From a checkpoint of a small transformer trained on Wikipedia: width 192, 248M tokens.
Each number is 128 + 24 x the weight over its row's rms, rounded and kept within 0 to 255. Layers, rows and columns count from 0. Numbers have three digits each. The size before them is the row's rms in percent of the matrix's.

# v: layer 2 attention value, 192x192, rms 0.0495, rows 45-63, columns 0-95
# o: layer 2 attention output (transposed), 192x192, rms 0.0619, rows 45-63, columns 0-95
# q: layer 2 attention query, 192x192, rms 0.05, rows 64-113, columns 0-95
# k: layer 2 attention key, 192x192, rms 0.05, rows 64-113, columns 0-95
v45 113:130162168141164114141129125141152116086168098168131084138160178156113136119130150112115139096115138125141147154126134133168107133115110139144108112138124092119083126110101135167139134140142131123180146126117111148155174145130098154138110158109135119097134097117134162139130127116137110140
o45 102:142132115132060111079107092138138108094126107118126127126139078137097095134132110133149072144129091078160131153115107134112143182131169136138116148137156133135150106150133141088140161091142150158078135123072136118117127134125141112129109099113111136100129109156146121141110146116127143137
v46 113:123087118112077148101093129130094143141157155114127102142165084159146135123138149138125158127182148121108171150120124096126109117131105150130134142104099129136127140142144155133184136144123126128133077113118105157169156115118126132155130129148133141124160141107137184155116158145181166122
o46 097:112117112084123119175121079128165143097111137131168122143128183129142110119119099137144138121127156125159080119132151123124189155082119137139152097143168149130113116105120097130102160116136140117135143113108105141105131115144099142130125140108145141171105149095149117125133127136149110168
v47 116:147095091129067108131089132143139134121126129137122166127124136106102126173146172124154103108094145128151116133101105080210139131158116095096158150152173136125121112102158141066123111096103126115145145148144132160131107147113139146131119150152156098153111107144131112159122165138111075135
o47 103:071134165106117132139120113125145137117134143080148101132115103128146125124117113138101144131104111092055126139145132101107088110106108158171123094108094132111124184124078127150126110130118134118124112170148109108144155123164147106120124130144136128118157115115111091106115083100214193192
v48 117:133122126119136152061118148101131153148092118129120146130145142139114163123126108101144079147146121107122162128098145147137125120119120152147195159156121135133146144069120138098145191130072136127159110100124094095080141122121123175145123148085122118117170130185136153112102132087113136120
o48 106:130121129145093133161132157127141120100120137125169114077141188166147133127164123147170154169125084164121117115146098133132154111125136141116080120080096115179093092190119140152118123099137123101108147128154164148187118133155122164091108119156114161132119098132152164091156105146143081113
v49 116:126072104109133092120132142146149126126132127139159117148145106172150132103141130084125141115165117104112189165115135091118152132130167129142161101149151145138082120109140097132144120151140146117120107121136135158170111154117130115110131148132188168096145105123120113105181125129128114140
o49 108:164147116138130163133168120155103148138102146108144131116145132130096094165155085161162109131096162143153129089119145145098162169142107149172093160061145134127191124173111144101127114105142075154116125133107117110125135074138137159143138144099118105133123159171158123135112126116111091123
v50 114:157145156087111129127119175139123116083163137112086127136108118099112158100118140091115104117161142104130147125111132142120115108102098162147136157109127160132166067124144122136138130139125119105126105128098116137135144104145148129143121117113111106084094142167126108105094145134129148109
o50 102:141154108164148118108137125091118144159102148158144143151152137125156119149113118158120131155118091139135128120152130139124142132147138080115095112122081104117108130146155136144146079094152100150133128106127149161138097132126116143069114112166109131137124136088158121154166129151134127108
v51 130:138066147122107130110160137106127095117178123113122116122078118142097101102092146137137141115152130125143112170108109129184150164104110115153095105172134152161112118103094117109095099114147102116126106127141130111093141112119115127143123115095103096135122136142133174145102069129100153105
o51 108:147149056147112118090108138123134163127104122137134180160150144111133121168158118147088091144131152120128157119134157131109095100113116109084178154118126122144123101185162140165140151148131134095150150140132135125125122168101141123088128127139108140122180106097155095114138154070127115128
v52 122:112107149093162094105172159176097120110107150145121147138122106152148114114122138141121171123154122143154122138109157118185148134127128108097129149129125111120151101123120176117124172096157144157141145143073145089131128110122117125163148118109159135118128126167131134153121118134092134162
o52 110:177109151135134151145077138088145173106155128117116134156141129123093132154142121149131106105148151081115138127102109135093124163150086162129112135115114131090093162105125129120116090156100113080128171129176116156122185143155131144131091105173159109166129080106132135140115148076171134095
v53 130:154121151153115176133110174114124138084113089103148084138093154131109139142123137116154117133181107128166077127138123103125171188113112124129121109138109143120128148132137166111155123147106172150166136109127095114129125176118110126129134111120162117126187104124106101170123131119085138134
o53 119:119162147121092075110121125120107153144098128163145160132152145138138096156133140134158098104128118116098133101096123177141084139120148137107130173136131112107080079122150131125103114117129092146084106124098163173125102139144169140130135080123150105150079141118151138130135108125148111161
v54 131:152119116142091158148145124162122080151126156143112138142143084115126137150092098088139094138159140117142134154112174140132124161117095105108146148077077124133126129118153132152175093147108108094157135092140147114105111121124107136122143108119092144177124087175100137144130134133146149127
o54 113:114130137094142062123098116133168103112118140098123112156118155113126164104128140169115093127134127163105150114128078104105095143127138145161123139096190115168113145161110094090108136123130153134139115102149099172128135117122167150118114135137159134135126182109116140125131119126160089099
v55 123:127116145148161156136083133169124154096140112125109094147085144142116155122114149122120148140106141107138136106115130135126144103115144098144129141173182059150116126099148172165106128113165153142121149126153134148112105160150122102115122118151097152169155138109123114101103120134126098155
o55 114:174129112095132116138151108063118137185126135117099138130146130116188094135123137164126136107108091153116170142144132124143146101151092144144126122096136148122163090145115102110158162135100146134129157132126127126139159134114171137144108123139139108094161113127121109141164147141172146115
v56 116:117100150104109113139154114125079141108143094135151153125096177107110171158123137093125108135161117091132124150134145111080128135099123156110158135097131138159098138169117116118142129098135174142135094144084137128168130110131108192131125093173149130110154118113099095126143143106129079104
o56 106:110127145153100109137109134109115122165087086129111126115176080122071066116097131124109151122139159171098106113123149167127095160141162112220131156129144131124116125142156140085132116108135114121144103131153121109088107156137140134122165143124133125099093117104135134105075158134126119163
v57 119:127114129134159120142101094105094132079138148129109136134104136082113142098113138151149139133108156116136084092089179097117159156094133142088134125118151147112149114116160159160094150117134139145158119139139157159149099129143114110153121117151102153129146088131116110140109137136140180138
o57 108:148106124116110138127138143138131119144143136111116116092154082126154108085105113068083113084174142119175128102071099173151142130123072123140115127136084091126085120152107102138177133103124140085093136137102096133151108167119122125100099101113152136121148133120134124129145153139123144118
v58 134:102114093116130109137116122121094147124085120112120106162133201121138124138126136062155098160110123168117116125127090119100104139114139105126118106114131117086128131101115135138112091100142116131125129094161107123141147117126123117145102174162146148118117137112155159119185175090159142143
o58 105:126117121124059154133131091157172123121153142179160100139095140139140091079101115148133157100126192085108113130131103155142155130157153145117114137115148162135128141143093091133174142147137137114155168137095121159102129093135155138183153101121117103159153139111136130113108085170151109149
v59 105:112115085119151149147129104129124130096140150120085082125105151144129077107159120099143095152096113144111122113127137111106133137102119127114144126135150108127134150128127176149086099155161127124085125142124094127147151097183106086095097130216091099114110096086157147091158132143121089129
o59 097:116125133114095185149132109150105156181150129158111142140129119165149157153092145142125113143118149139125131103147121118094132090138137141092103131110147157125144158112113113105144151159109155122165153148111129127107093113105150136134159119092093168101140158124082082146108153109117139124
v60 122:146133126178146126113139125107208127131121146135136115086154139115108082157103115137158117114098191141128132149127130129164138120138143152143074089149123121108134147093165122113117145122132129113092146108155117117095145125145140140153140146134124090128130138081147106174111116162147133114
o60 111:164141115092119169140137128160103152109130143137124130132125099164124151111155183119142129101184104091099112175169137116088087137128109132107166133122169077150108092145082102133131099138138137121148094145139123148136107065158095092116146100107116133158131144155104101120098098125100181139
v61 122:144114100119098116114179079112091129143152137129126199118148148167169156123116093148170109110106146199136128108127142150144107088106108142179118111129153126108141084140115143101119129099159130139147164081177121154109125110130127143121107125152121131146158128101132124105117142100106123125
o61 106:129126083133116095163121131156134135117105132110118127129127114092107122133152146112102115132139130167113165093146153071123130084177130156112107115102079116102145136123160108107167107138137145109149102131076144108176098177111110128165172101109105122094157151100098124132155127166144135148
v62 123:079132155137114148091164122060120126120172104116160147116128152136125129180065107096126127131099136137139147112146131144129113134152111111148121126111083119139117133168111154117129112068141112140143138138130146123155134151141139136115126154080112138146143124100117168128149101133138111130
o62 109:134125127167161109160125113164126133095109100113085123135112114077077118101170134167107130096128155121124121122140104188145118129141163131119142178102170121087103109118143135159164169155135147172139096127143146107131134141107100128122155133172121137112130110116150084100132155157117115126
v63 107:142078092148155119127145041132118080143116132140089143140195174139122113127114140157134121115138116131146111116124117107085141127143150140145123091150105145123150163112164109179101130137073156153122140107129135142157143130084080136130078109161153083108153088164133109115111132114132067102
o63 099:067140156116098141105095158097135130124122135098114127085108079169156149079158136100127106134113104140084140116094123116156082127126162115140112113099163106103132146151095143113125097133131154080120089174120120096120104165131117129130183140111126154148107133146135107108124107128112142126
q64 090:123128125101150120159102171118148161130107153156143168161162121105130137115148107096100142132115127129176111101099164155123133143176143132140157160124137160147119160130085135145157134096132088083098108138112128121137181121102132139143145144134113121131126129137074174151120106124124092154
k64 093:129154084164121123117136109118139119089116103148101149128092147143110119087120145125165106126146143147127115131126097124122199115149096106156127172136121121094093137150173121131117089097120100128112117140121113140124077137123134140146088097110148145119152089158162143147137107173088167105
q65 091:138099137180118082098168127124120110151151133143139114084155140190130114103133139101120163149149127167106103097145136103189116129133166101106079147112095160137131128147104139142128135065144092124141091091105114120116137124152102125142120132148164078134101118121164140125096105102126128117
k65 086:138161125118086141117155158128090123119124154153115138137123109157161173154084137139140145139163120104152161150114167161130120129168128148119103117146124128138122094094167135139083121115083146124132173136147141145110137110129138172140141115139164111153112151128113134118156145128139115155
q66 093:166107166122134120091072110129127098115143153143095145114135157114119149150162124113141140140157132122128138134159125187171162164132147171131121150113146113134133116154137151126147145113130102119152123111127137125114101118107099187125144096103145130129126086131115131141134139113102154165
k66 094:133149122125116160109120131122139173048084141097145100123161119122109110173095139155193078135112126135106105133154128118166139088130148137137163125120093179139125106123155110145084144126088104120148142120176112163134115109139143163146142125096081118135126128141096136136129127125148110123
q67 085:132107086152111117129120114105136113094093115169132171125105110158143098113123112129129107157146116084126156165070127135129130146145133160100102126139155128143165126104133130115115146150082089095125071118138147132124093105113144120183087124142183126124124163111140171127122149137112099106
k67 085:159121150094137138138118142120100174119083120134093037110073098174121130102093141117130127075123122114100143118105111139080128103168136162151139106108133082111127154104086130120179075137075143099144171114102113114119122131120159148127111168144122128107128098165107137102104118101106145117
q68 097:115118149108158141110128116134144126120075119091148093136099131132131088079161086126121104141105154129104138162115128123117141095174147152118163135150125128138136142135101137088123103112112091117180179096140123131148151112100182126127106126113128148150119165167166132129135112094121090174
k68 093:162132131144130139127161096157105138081146107156169102147133109151123095148074132137117093151110117154136117144106122121114115121098113111106111106131130098137150087165089145120139135139130139104112150179108156156123100113124071155170122145120154120130130132100098097140111094154145129133
q69 088:094145129117125136139151111165101158115182123110078100138148084181149104174124142128119120133149133133109119138118107099131185136139128114098138160157130123088116120151153138126144130139138115130127138160114132105157116138141198152082084118087163106142153100123111140091091176122110130125
k69 091:088147141074158113118122135118143156138121138140100162099124137136114098121148152147138138125088101115120135159118128115133142162065152137158128096142099153134200140110166158086157110141163114130087170105113138125162104155139144149100167119145119120086165156157101143130128138130119156106
q70 083:077115162145111077163158112124104154160166123107155108138178093131137125171117175109105155112124141096121114116131166144119157155122132173135119124114141110122138117126130134142112136157142146146143094149118119166136105132104094151113161103131108149134121143104119123110107165195119167123
k70 094:136110120092128164130141158119095117198139140095115117140108126123111136123138085119127157105106124115135119104120167128141106141144151165121117106130130141125184177139124099137141111099122097211115102115122133108106088175127163115153076140116146132111131132128099105160168096098184155130
q71 099:086079140151120101141145119120165131140057194122132133125144120150109159108114117154136128153151087133140118149128107156124138115132134163134128096144094167090156120156126134140127109123147106137146119086105159154130142124164118132116165156081098171101119147165137106140128116086143146161
k71 094:150126159191121140106155113131091105100114159147117151131121123150090141129122120147127124121162142141178075143141119134163185140146117131116127106125149146163168192072147095119139119132148120103170128156143143108117114088106148116155148170129114095125126135101173132131135183108131104114
q72 084:138125122114180159159133127096151149091108144121173127142174117111114162130118138090134100119121158117087126142071164144148149116159138118113123138170147144080139160124104097118113131165108100154124173098132108155156129099113157136133069150129105126179118159108107140100134177100106112115
k72 083:133144134121111114101149130142145113141148089168077161111128110123154131108173119115106108167116165097141135140123118121131157123117128113139114144111160116092116183108154147129173130170146159121152119120110078158137134134103104137109125139107138164142160167121127119152131119184098138084
q73 089:107160094113111141097126125169119123161112151142166114121130102156090131171119103168086157168163127128133125117136132098151112152150096152110114117162117118105119116122160135159101170130107106129105129108151119146130086158124102135070098121095092152140144115117131103161114141146089128096
k73 084:126158110158108148120134131118126150117154142146134132149095150114149086132129116154091111082142145128158080157123151094120099143100141095106130082123103133152172130090139134115119130131077112133147112166130167090151115173130123151124150127148140119088108145152136163112133132107176110101
q74 086:169132184123132121163118137068118131129106084153129102134061135136164102122177115122145158109131102129114121192119147129165127086112140156116114115125116101184150116125119138120150140128163134107122158147107132098092104115157120151114112152130137127128109133097135137128112104133097139110
k74 090:104061105089104130162138114103138151128111130092062130107168124137136109148115162126166136105158113130134116102122090137131132127159134117141133130120108148127108116140095140113167109117118144105140167097103172108132149137129133119137139112096096113138126126177100140154157158157153091093
q75 095:142133152156149090128124114127169147152117128178120107123128119127095118078104161144116139134155188162176128113104118117119123130117141057119112174132110123085088134147133117114144128081096112162080127104126143152117109137101130150125080103140185182098112157073120117137142153129131154124
k75 093:152121135100154105115115121143135135147149093132117102144097113133144084113074104142156150162097107088115142166091192163125097123151147138086097118169116135128139171097142143095124127126132151143112144123123137097098141129176120198102106133112101114131140141136143141102172168125131154078
q76 081:145097108099147124092131097085155139104107130141135146187114101071121134130072135132176118142105145167123142167137106140164168129092159114142113146115116122130144137151089098130135107100097171124140119149081096164131136143135127153116129106137110137133148172126099126116118170122139126110
k76 077:106129131168142136110119170111164059138134108140140143174137169148148124131140140115110100140087118103120101098145133210144177140120119154083125127108115075117114153130118145136120123194145129149134160113101121157119120126134142120134115104123119140121123153113108126157124130132121141169
q77 085:128107144104126110130110084109128126114093135142146138158143118160150159143172155153144112140128113108117124115124129152105140160119120081131100156090112118122125106154186149164070110094166148105187143124122104147131138124117136150089158179143131106151134112136115155110103105097097123166
k77 089:124166111168142145099137150138129171123159143114147119143129116122142094169110129096140132129084097122126136126095086148191131173114158128112098160152147116144143103145092118146124148141130120152127150122150109142107111075114098136141145176154123096119149181135147094104099121144145141124
q78 089:130076159113113111094080091136120155176148058140147157131180130133144150126103139141105130144123190103137101104125131064125155132114118132122099138117138122137136153137117097138114126107120101085129089081070132128136154122111122116140130137104128115165121134150142107150151111159140093108
k78 093:135166128131188144115152105088101132134089134097164088163098104133160136146131137181120118132124152134111134186128189124118134142145097141102143131157156121112156163117153109110140123138067189130107113079075148088098104125153112118127126098102164163096123134123145114153075133111144130152
q79 084:109144135099100107138147115139125150149162115163087114128108158121180124128147137136117129131100152112066128105148153120098128156105139116120135130084107143116141091100107088140128095132146122087124118141156133137076101093139131133156115114106104120122094154088098089161096095130141148111
k79 085:113118101118152146136114104102153152118135153125154116112165084098131099126125084130109167133159152136130149118109081150122135159150141132131131107103147092118135158170116132161135147131108147109185118146122112116143135135096166121112147160154141102144190107170152080133128110098108141089
q80 090:114125161090118140140129131160122132136142179162118143154093134094163101134136138110132138096117142118141162134163143179144114089091111137136150109105088141133136129107117122137098113176110141154125162144092113072142154095167132076125158133114088123134144183159139125110125151128111115150
k80 094:109116133113127121161094116117174121125128100113098133115148138113126098111144175149147125171168124161126131098140149124188120081130094135129124136132140130157119142157096115154111163120170102136101114085112092136113104103138125118128177136108106127159065108113163095154149116134100110088
q81 095:137116160149164166145145168150094150115165118118137078104163127110118076117110138152131106160114158123126136134091160121123130114121123121136053151150132099129175114142140097127094108127110094137152116123130113099149136146155090166118077103094140125131132117111144120134146162123093169163
k81 090:199101113147122108129151111096122146152163117119123097077118093134100086170145140125125144141070142131118094128108152146074107153087108098133123142156133156119157154093099130152128142140139141143056192128137102151113119137136134118121146106145138117099108141137126147108128123098189129131
q82 097:126135144133143131139118098166141134088125157121148116122091116146149118158145118122134170107097126128182147134103130141148118130140136096141123140114177089155155123139148145132154116117089154108120130151095111122119125149126081137118056090131163165145124101099136143157174184116145166131
k82 097:096139115164118139158145163129117146112160079152110166105087140159171121154123121161152090134090158080128111123101157120144139158137114114122133157121114184097131152128126090131111112134126118147130117130093146091088150121142121175116117137161152150125097150202118163137151155137181153157
q83 089:093127086138115110156153112121128129158097154162089121122156156145115111102176140120142179099155126175153132115119134104128113107118110190111134124111108112162114108120150143132110134103119143100118107128162139140128129161162146100097145069145114141113158118163163129083130178189124106101
k83 090:155165115137123114145133125160137130104123117128117150115124170113134097161134158126190158077146138157157117144126171155144119145138084082106152104106098112145126141152126123128151113133091103111127137067132143133142124130162140165084126141163108120128129170116156146121126124130101153161
q84 090:143116155133140112173092121049112130135146138085113180127123136134107120109076118121113110119097162120149131174107105104135100142132104131134120100121128106143116148108106145127128089113171128099122089152128103131142105116146093125142117113174138106109118100152131128182098103165138106130
k84 089:121114128155106138176129126093124113088135142143112143115170086123154140156112140115172136139147136122124071123109097136131121121150118116160131145110150138138108167154137152141096128138151140130116104152123075073122123138114087106124121112139136122109136108079086186100075138145122127083
q85 092:142121133128138147131119184079087155149133159149119175139128117151109148158121168186149144107111149074101125129156115125125105118122097139112150126065107130114143108133090121108161111126089145125135155112139181161123119135100114142158153164127118141133125125115106123120123132110144145147
k85 092:118064163124126104124109109103080101141102118141101089126105154143140129093125124111112127113142114134096116099178106140099177112116102135136102139118097113099100086131154127146161136083137158126119171071139140136095157075122092108083158121140133133142150132110133141146150054119141133108
q86 087:075105137138161105099071118103162158140183158149102126124118106121091128116112128092155109114172158124151123168107162113119109134113146088133146126131130120132119140087121084111126072135126123064145104094093145146179092122117113157125082121120129126122074139146119107172129156116138140085
k86 086:108121155147108149132175079128116132102130095132126117129116130154127149102114114151092138161125164104125091183133132135127092117177123100096129108203162105093149133116152140112156118149127115120142150173118116086099117150118122161204177101079141108098157145125132158119127143115145146118
q87 092:171116129132127153178118124108128112090098093135043167082117123144113121077100114144129108156150136125106169153125121150114118112151110177117126129143112142129169117136104137120107119173083146128119138133126113100114157175162128095156142120139085165112066145111117114121137123131088162136
k87 088:116096162130157114156125116155110133111136106070102103094165119132121122149147124157138112113199134100133137137115104134158116124090119126127082101126122076091122143166118151133173134126131120128118165187177115115142143123131124100130117149102145136151093107134126134156133163177089126157
q88 092:083133085137062095135145117133080115153118146121113157152143116080092131108153125103083099117155100119172125073129103166123138115125116155122086117088115102153108106137122160078143110119136106180141121169142116135148117147152149142161164160131147122091110143142164125139125125141116129134
k88 089:159136127129091129110128158160139122103146130094138138170144129107097124132113149103162112142121090195098192087162113152135133142096161115127120116136152171110129095149131080145140090091089088160109123120164118141142210140129115143084136118155093113118130106075137097085115138140146136127
q89 095:162112127147138120148106094151092116102115128191157097112184093084113145144149148150126145118123129164144111134112130142149132161157130132137091103155133114164121142137092104148110134133135153170128109107099101057152152119084110140123129120122129126137112107123187131104139131111170116119
k89 091:123168099139092136132140148153132128100110118093190084122123130149169178139141162157147112119146107084140121157131212110083110099121131104165120101125143150096167153097148099143141124142113105102099154114149139142140082121154112183121105095144126113131112160117138134149142145116109127123
q90 091:123144143096167123107137205152140119094156121120139121141146134114150162108110161137101145153099109115096135096124098152118122141101154087134162130115133147144186115143072095112107098110075114144118167157135128134134150124154166156115092109158101104148144121104122149119163117128160153104
k90 088:149093075120157114109127138098157107103141131150120104096132117144135144101148146107072143130145124117103160151115124136138173121148104130128112150150045097131115118151134112135079149138128089098101149165125145167116126128157148125147165134137156167118136152136181125093097122140139125129
q91 095:138125135157117121095104107136170142135154122108134094068131106141175145114158059126096125157082122113138111147088105078133158110104116136143138168120106147157180136152137138125151121135102134117085147090107099127166124082118190151127131144100154150157148169141116143121092138094113118115
k91 100:136152094130170146110181136125096154099145128158152172133114103142120105172085125145104103090113118119128106128146114083074153101136097154103121154134138069122143155089135135152116096166155111125099135170117142112108109130139113130121157101140123115124133153135164112141140135101152142146
q92 086:139169112124161146169137111114133168129122090140159128135116122107170116095095115118111138131118134131168138113098136112111097120135123155100123145132161158129131114077134126146064120156115130132111159152114138092116178113112124131102174135090130126118141151136161120106152166115115116117
k92 090:125100119138124102122125107075127127146144115114112131088115148103147130112181111101155152074174142123158130102108104112149096144102108127130124121119147142168121155112102113172186069128143130152099122108119128169132123154074115089149144153087115102128093111196127110123159136155166108131
q93 079:133157124122136154138097063145126164154128141133106137098129142100141131117095077110103162129139166110131124151161153107105126167168130134122120142128127179091112144087088116144102112081115145092104134161148161136176126111148147136139126143171124143156155086147133110154125165116091117119
k93 079:143171173153135124115127090103172104104069119117147092127103118154117112169134154158124132118152167116130099156094134133099069128161146114166084127127095110133152142130140132130128129128137130173110098153127141112116136159088104180170127095088116109113144133121112111134116119154129167147
q94 095:155168112131139141122091132136118128105104119126141144141164106151113118126101113099131115122112140104110104133150111128107081124134121125116131072149106162115129094108099156086103063137114088123111131133150166083099140132149147114125113137114158121117110088122146174131075133130085081146
k94 094:120143188140129121154119122154123136145109148120103156111123109126088134071118123088147101125131127176132170157083101138138113112141130117162130113112197086130132091138129149117088159147142144103105131120165123118124121182139098157104138146118134114084126116124134141133106140177104097115
q95 088:148079121121139102128119112138141121114108099114109128163106139112141125125145161142134070131113114125161109183116138141139068118097141124105128101135123133152157104137123161125121128134125127149096159143105164085141139170160155132106145133104091113106160156119158131098100143119159111106
k95 085:101098094104140112146119112168127167139107145151120139138167147114146116127171164128112130120150088151136122124096157076122106142095121147114101144145124101193110109141121137126174127144129133130132137121127147117107142115167139112136124117100105156118145128112127134117140169192133089138
q96 080:118115161083169100094099127125090075143135131158174097133107132152119108144145082098105178066132144104133147139140111135095115102129123096140125134172101129152144140140131145110098150120131138113085146130095087089136148117121142139082096140100204125096115157146106109116103145077111119149
k96 088:101160086103109140134184143118135142140117105113103128131144150136140135151126191131056113138129093144149178137155166103143129116107130117082118155134114176106158141110108137134122163117179121150109134133129194155102135187142139140121161129124126120160105105122119134138141134118147121119
q97 084:168134104131100147152152128093149097128107148130126126143091085097133150157134122100136127103076161130133093153164137127149137138134123135115130136129061121093077133132104119111127158125148166103152172133123142077116141137108130136123170160098106099163114155177118118130154133113135163168
k97 090:089109122124131124095152091128155115120129152117131155170156103086178108124170116091138126098133149131167117122184129142136144098111139120169110128144143126119109165157094155156172179088176126126133156123129106131132142125117120082099124122143099126181152120115113128138119074069128160164
q98 084:118103127143112146173163160163160098143092141076110164142133098137096131156142117172146120133092122115173100125117136113109106137118086104105128129118099096086124133142138108152163122106160120101148130112149133135171108146130083137134133148159087118147147137138129144138108142122130127112
k98 086:096107123128134115149160130166148130144105124161141110168142141082094134155148096134142118093140109136132124113164140128096142074142108100104123175125062087171118132165106126114120140095160102131083103115147106119124128101119106100157103098167142165135116130120156119140114107081160097120
q99 087:155141122149121107154125131123159090110098118138094159163101123119131121116123160100132151154108107098148121108119146180137106082128144146162150117172118148113095161094082057110125145112141117136117101080118122120133170124158130136157081166131137097089133126113097181121147102148142110129
k99 084:174134097139174137115111116138129146098133150111100125138120154102142142073125103128139090111159097142165119140123094144142118130160130100135116135112113114140093132139138131129165091115129111116136097111125079168095124097134176106145072114054113124171111131096136087147109118166099102125
q100 103:123125124148117146121119115159103162183163126171168128114140126135110138127129108082113127090091069166168154138121123113115128145126139121165100126102139142106157129111154110152149115123110094140140138142145129106129117093122142119103155109099133111077131118139185136147116128085129118173
k100 103:159095127128125151118154127134109134103111142132156112109137117125133171125118159135113091131147107155093101135147098095138104104164086136117108123113145138163131124090122103131132101107161142122132080096179143165156126134134149135130170114140089136121125083155124115103158105130119136130
q101 086:125134146160137144101116136121124137192123108156108152111148130135126106147095120138114118146126151122158147114119157120156102137133090182149133143085139129149132112091159134159106136149119132080118108114147093128150126169137092140085111107153151112099093110106172110106125172114103107097
k101 085:124110136125115098164167141157076150155087113133126093138134146133150163128124109153154111107169121146126149110109141132120147116146130178109109137142142147158141164146108131147117118099066155121171146146116061116120124166082113116092127173153126080139087132180120164065126118125172121128
q102 087:068132133109093138135165157129152145110116122097089154167132132057146095155158098128093131120172130108127128117150182134076092129129108151135148125109108111099118095136135088102112108109123125128119126126145117141151162169098159149084128111122136084118123151154129127139155123151107123156
k102 088:131115116135112129114123107151149100142125166141119144152132102104111143130158152123152110146154112118122145129134116175126147098096096108075127091167103116161135114164147132139136133091149061170106157165127108124180090146100111165070160120110129089142106149128118118136067125154139125131
q103 088:189186117147131132125144122170104108119129135122139134102109098112092167097118138146099138151148118107091155135165112127172105181078133160129097177119156156124146138131124160125102142094164127190177134085146113157127137147134123155113085123136106134134140150144118131112167119186107111164
k103 090:175132139133129115100143122123164123077137109086153138161099132112137117157138169104140106136105136134132132158084136154127129120099153154088131135098064152151124097123166157137144137135130118160155144165130178135142101127131148090114135118120135115122082176142121143108104101134145111107
q104 087:111156138132103105148162106117169126148141139171147125095157145135125110102167129106158127104151141140116118145136134114161120146137121144095118183174134100151121097169106140114088228159138107123091099133129086183166135089088090104105091154135161176138118160120179137148084118116101075093
k104 091:165156141098109138146152138151078144144084103143154135130126104104143101101104167134114140138099150107116148118109164129112135121126170108117141115159095136154162129112137152174116090120111129104105151144142156131102125123127152145097143076127127143103116104171116145125079179101119166069
q105 095:123099113137113133091120094093135104106120112109148122135182128139130153119159138107138140109157152133103173110110099083099144166123135120119128114170156115103151135131103115121143171113111133147164124112103115133147114116147104120120168120101097155158129112145178101106116124152142123122
k105 096:144136123103148139080118141136104123121143129106162116139115096132160152143118124088111117098144160079115083159160175120094089146124093120113121136130114154119194143086106109129101143133142100107156160147161150137124118111120156211099134090147135111179120149096149110119103137122133139172
q106 097:116176086137145130125177136100144110137121147154124143138089154146138089106119151105114161145104135151162114123129128114140139092143139105114116119149131171140170079133123116113092093096138085125131157082114128122115096120106128186133178131084147125093168141115136128099158134137143105092
k106 096:116136116131110135146137098091074122158101163151137153132108174076120104115103145109165165078091092115143110115103183144168114132119117135067062085126130130173121130098109173150163067132164118129112140146132156165105120126113089130126118110119151094173164109109133127118145122132173132114
q107 092:121124135130116139148147113111144126119143144103119130172129061152149129110175156127134124157133105157120103126147180157089140150149130114198145176158129131115109127117099115095184104111160126172133129122162121165113112156137147119124116133154093145125111095111092113168123111140128150163
k107 094:138142161128129115128126124209108137126154112153139110136182154103106158128125105116143148151130129133109115113165136143120132138160112119112136143144103101137102105129161128147122152161104106120129108149139075131155147128115114130123093144143117124121146178137159092158091155089092125093
q108 084:148140151110190109144119135130151150175150152109105156159135136179130121150116155123140119154128161150136124153080158083088137130120134123108152112131161132134094109159134134132127168117102111105140125134105123116103159135142146151086132162111136151165126127161165108132117166089110091129
k108 080:086108154136120146088151101158107123124143152139129137121133136117113097156129124093113170087129104135152109108161140122128141114110134118161130141123140126167128152106100175108063177148119135146130160155138124134103125121122087146080137139139118123099166148106141153078116173116146100118
q109 080:110182145126138138101135126135135099154112129151163139136109115127099133125134129134147096120147093137135103137085151106141175154145099108133190179158159152129114115124121158123101129092094137173112187141121122103176155127113136153100156156124139137205113120116124146133126127089118166130
k109 082:084171140123102122086135168135162134127125105129151120138101150140150139142131136134123157125140116139090165145130092094127157130114166108090123143145144128139126108159153158108114107142143147131113153181155158136145116147126096136093151103156081116112153155111126148080137145095150134147
q110 081:167132133131133114122100155124095095109051095140171109119129100116116128091165154094129133099134126132143117181090154109126153121124139151117127117156152096120147084143115143140120152132118149098110150117137142134144122149095138116134172164114141170123158158153191121103117122079166131103
k110 083:152135093117150142104143133116117127108086129126122116157129164106122113137136160159100091129103085144086139101135166069092103117097093153112148140176118156175098121142131143089117115172096124137126124161144179154110122112160129140121127135132103114149124136135106194134093110150127102183
q111 092:127138139149146101115148120067113111129128116133090121154132098098093117122110135132175083121162149113154143119138123124144171114126120118086099141124139105111132141121109086126136122119127111138152126144157149129138149166107165137147143127091138105119109112154140116120117133126098147116
k111 094:119101165110147073145127121146133130171123164115129143112151095176135144163126135165152133141128147150106107137168091146137097110092101072150170103139088137105119158133090155141126136134126124070116151139158130126137141158136145145101109150115088096128118197109167130103135135139124117084
q112 102:153134124153090129149135130158099122151111125153095155188124149140120137138140114146110116123091105117103134157129086130107134118123123145136098130090143109118059100134162169127185099123120143100128100121144151105127125136164103134134210167147146103115128114121120102163131078101157113126
k112 095:090081119116140122122116125143157116141109167142135095199134122133136179124134068115125115109127117145165152112131082099131135106152137143179113160137147080142128109138104132085110109094088099116131094100166096130140119095091088142103098130141125109146111098126128136110118110090093046133
q113 083:115152092142133183131138119141126154133097118074094130102153101144126166148117118167169128134129137122110107094103145136130129145085153134136054169130123129109152116136155098160145165120123131150107123149131082159124078169152085132128123082117123141099124120134102134127165128149126145113
k113 085:132113126103121155178133180121103094115138112111107126082082147079168139172131090138131137099103159114137132129106114169084121139110150122112138116138102168109136163123130122088166092157101149140131137119116102122151136101158120060122110144159102135122166134154091086085148195140118191137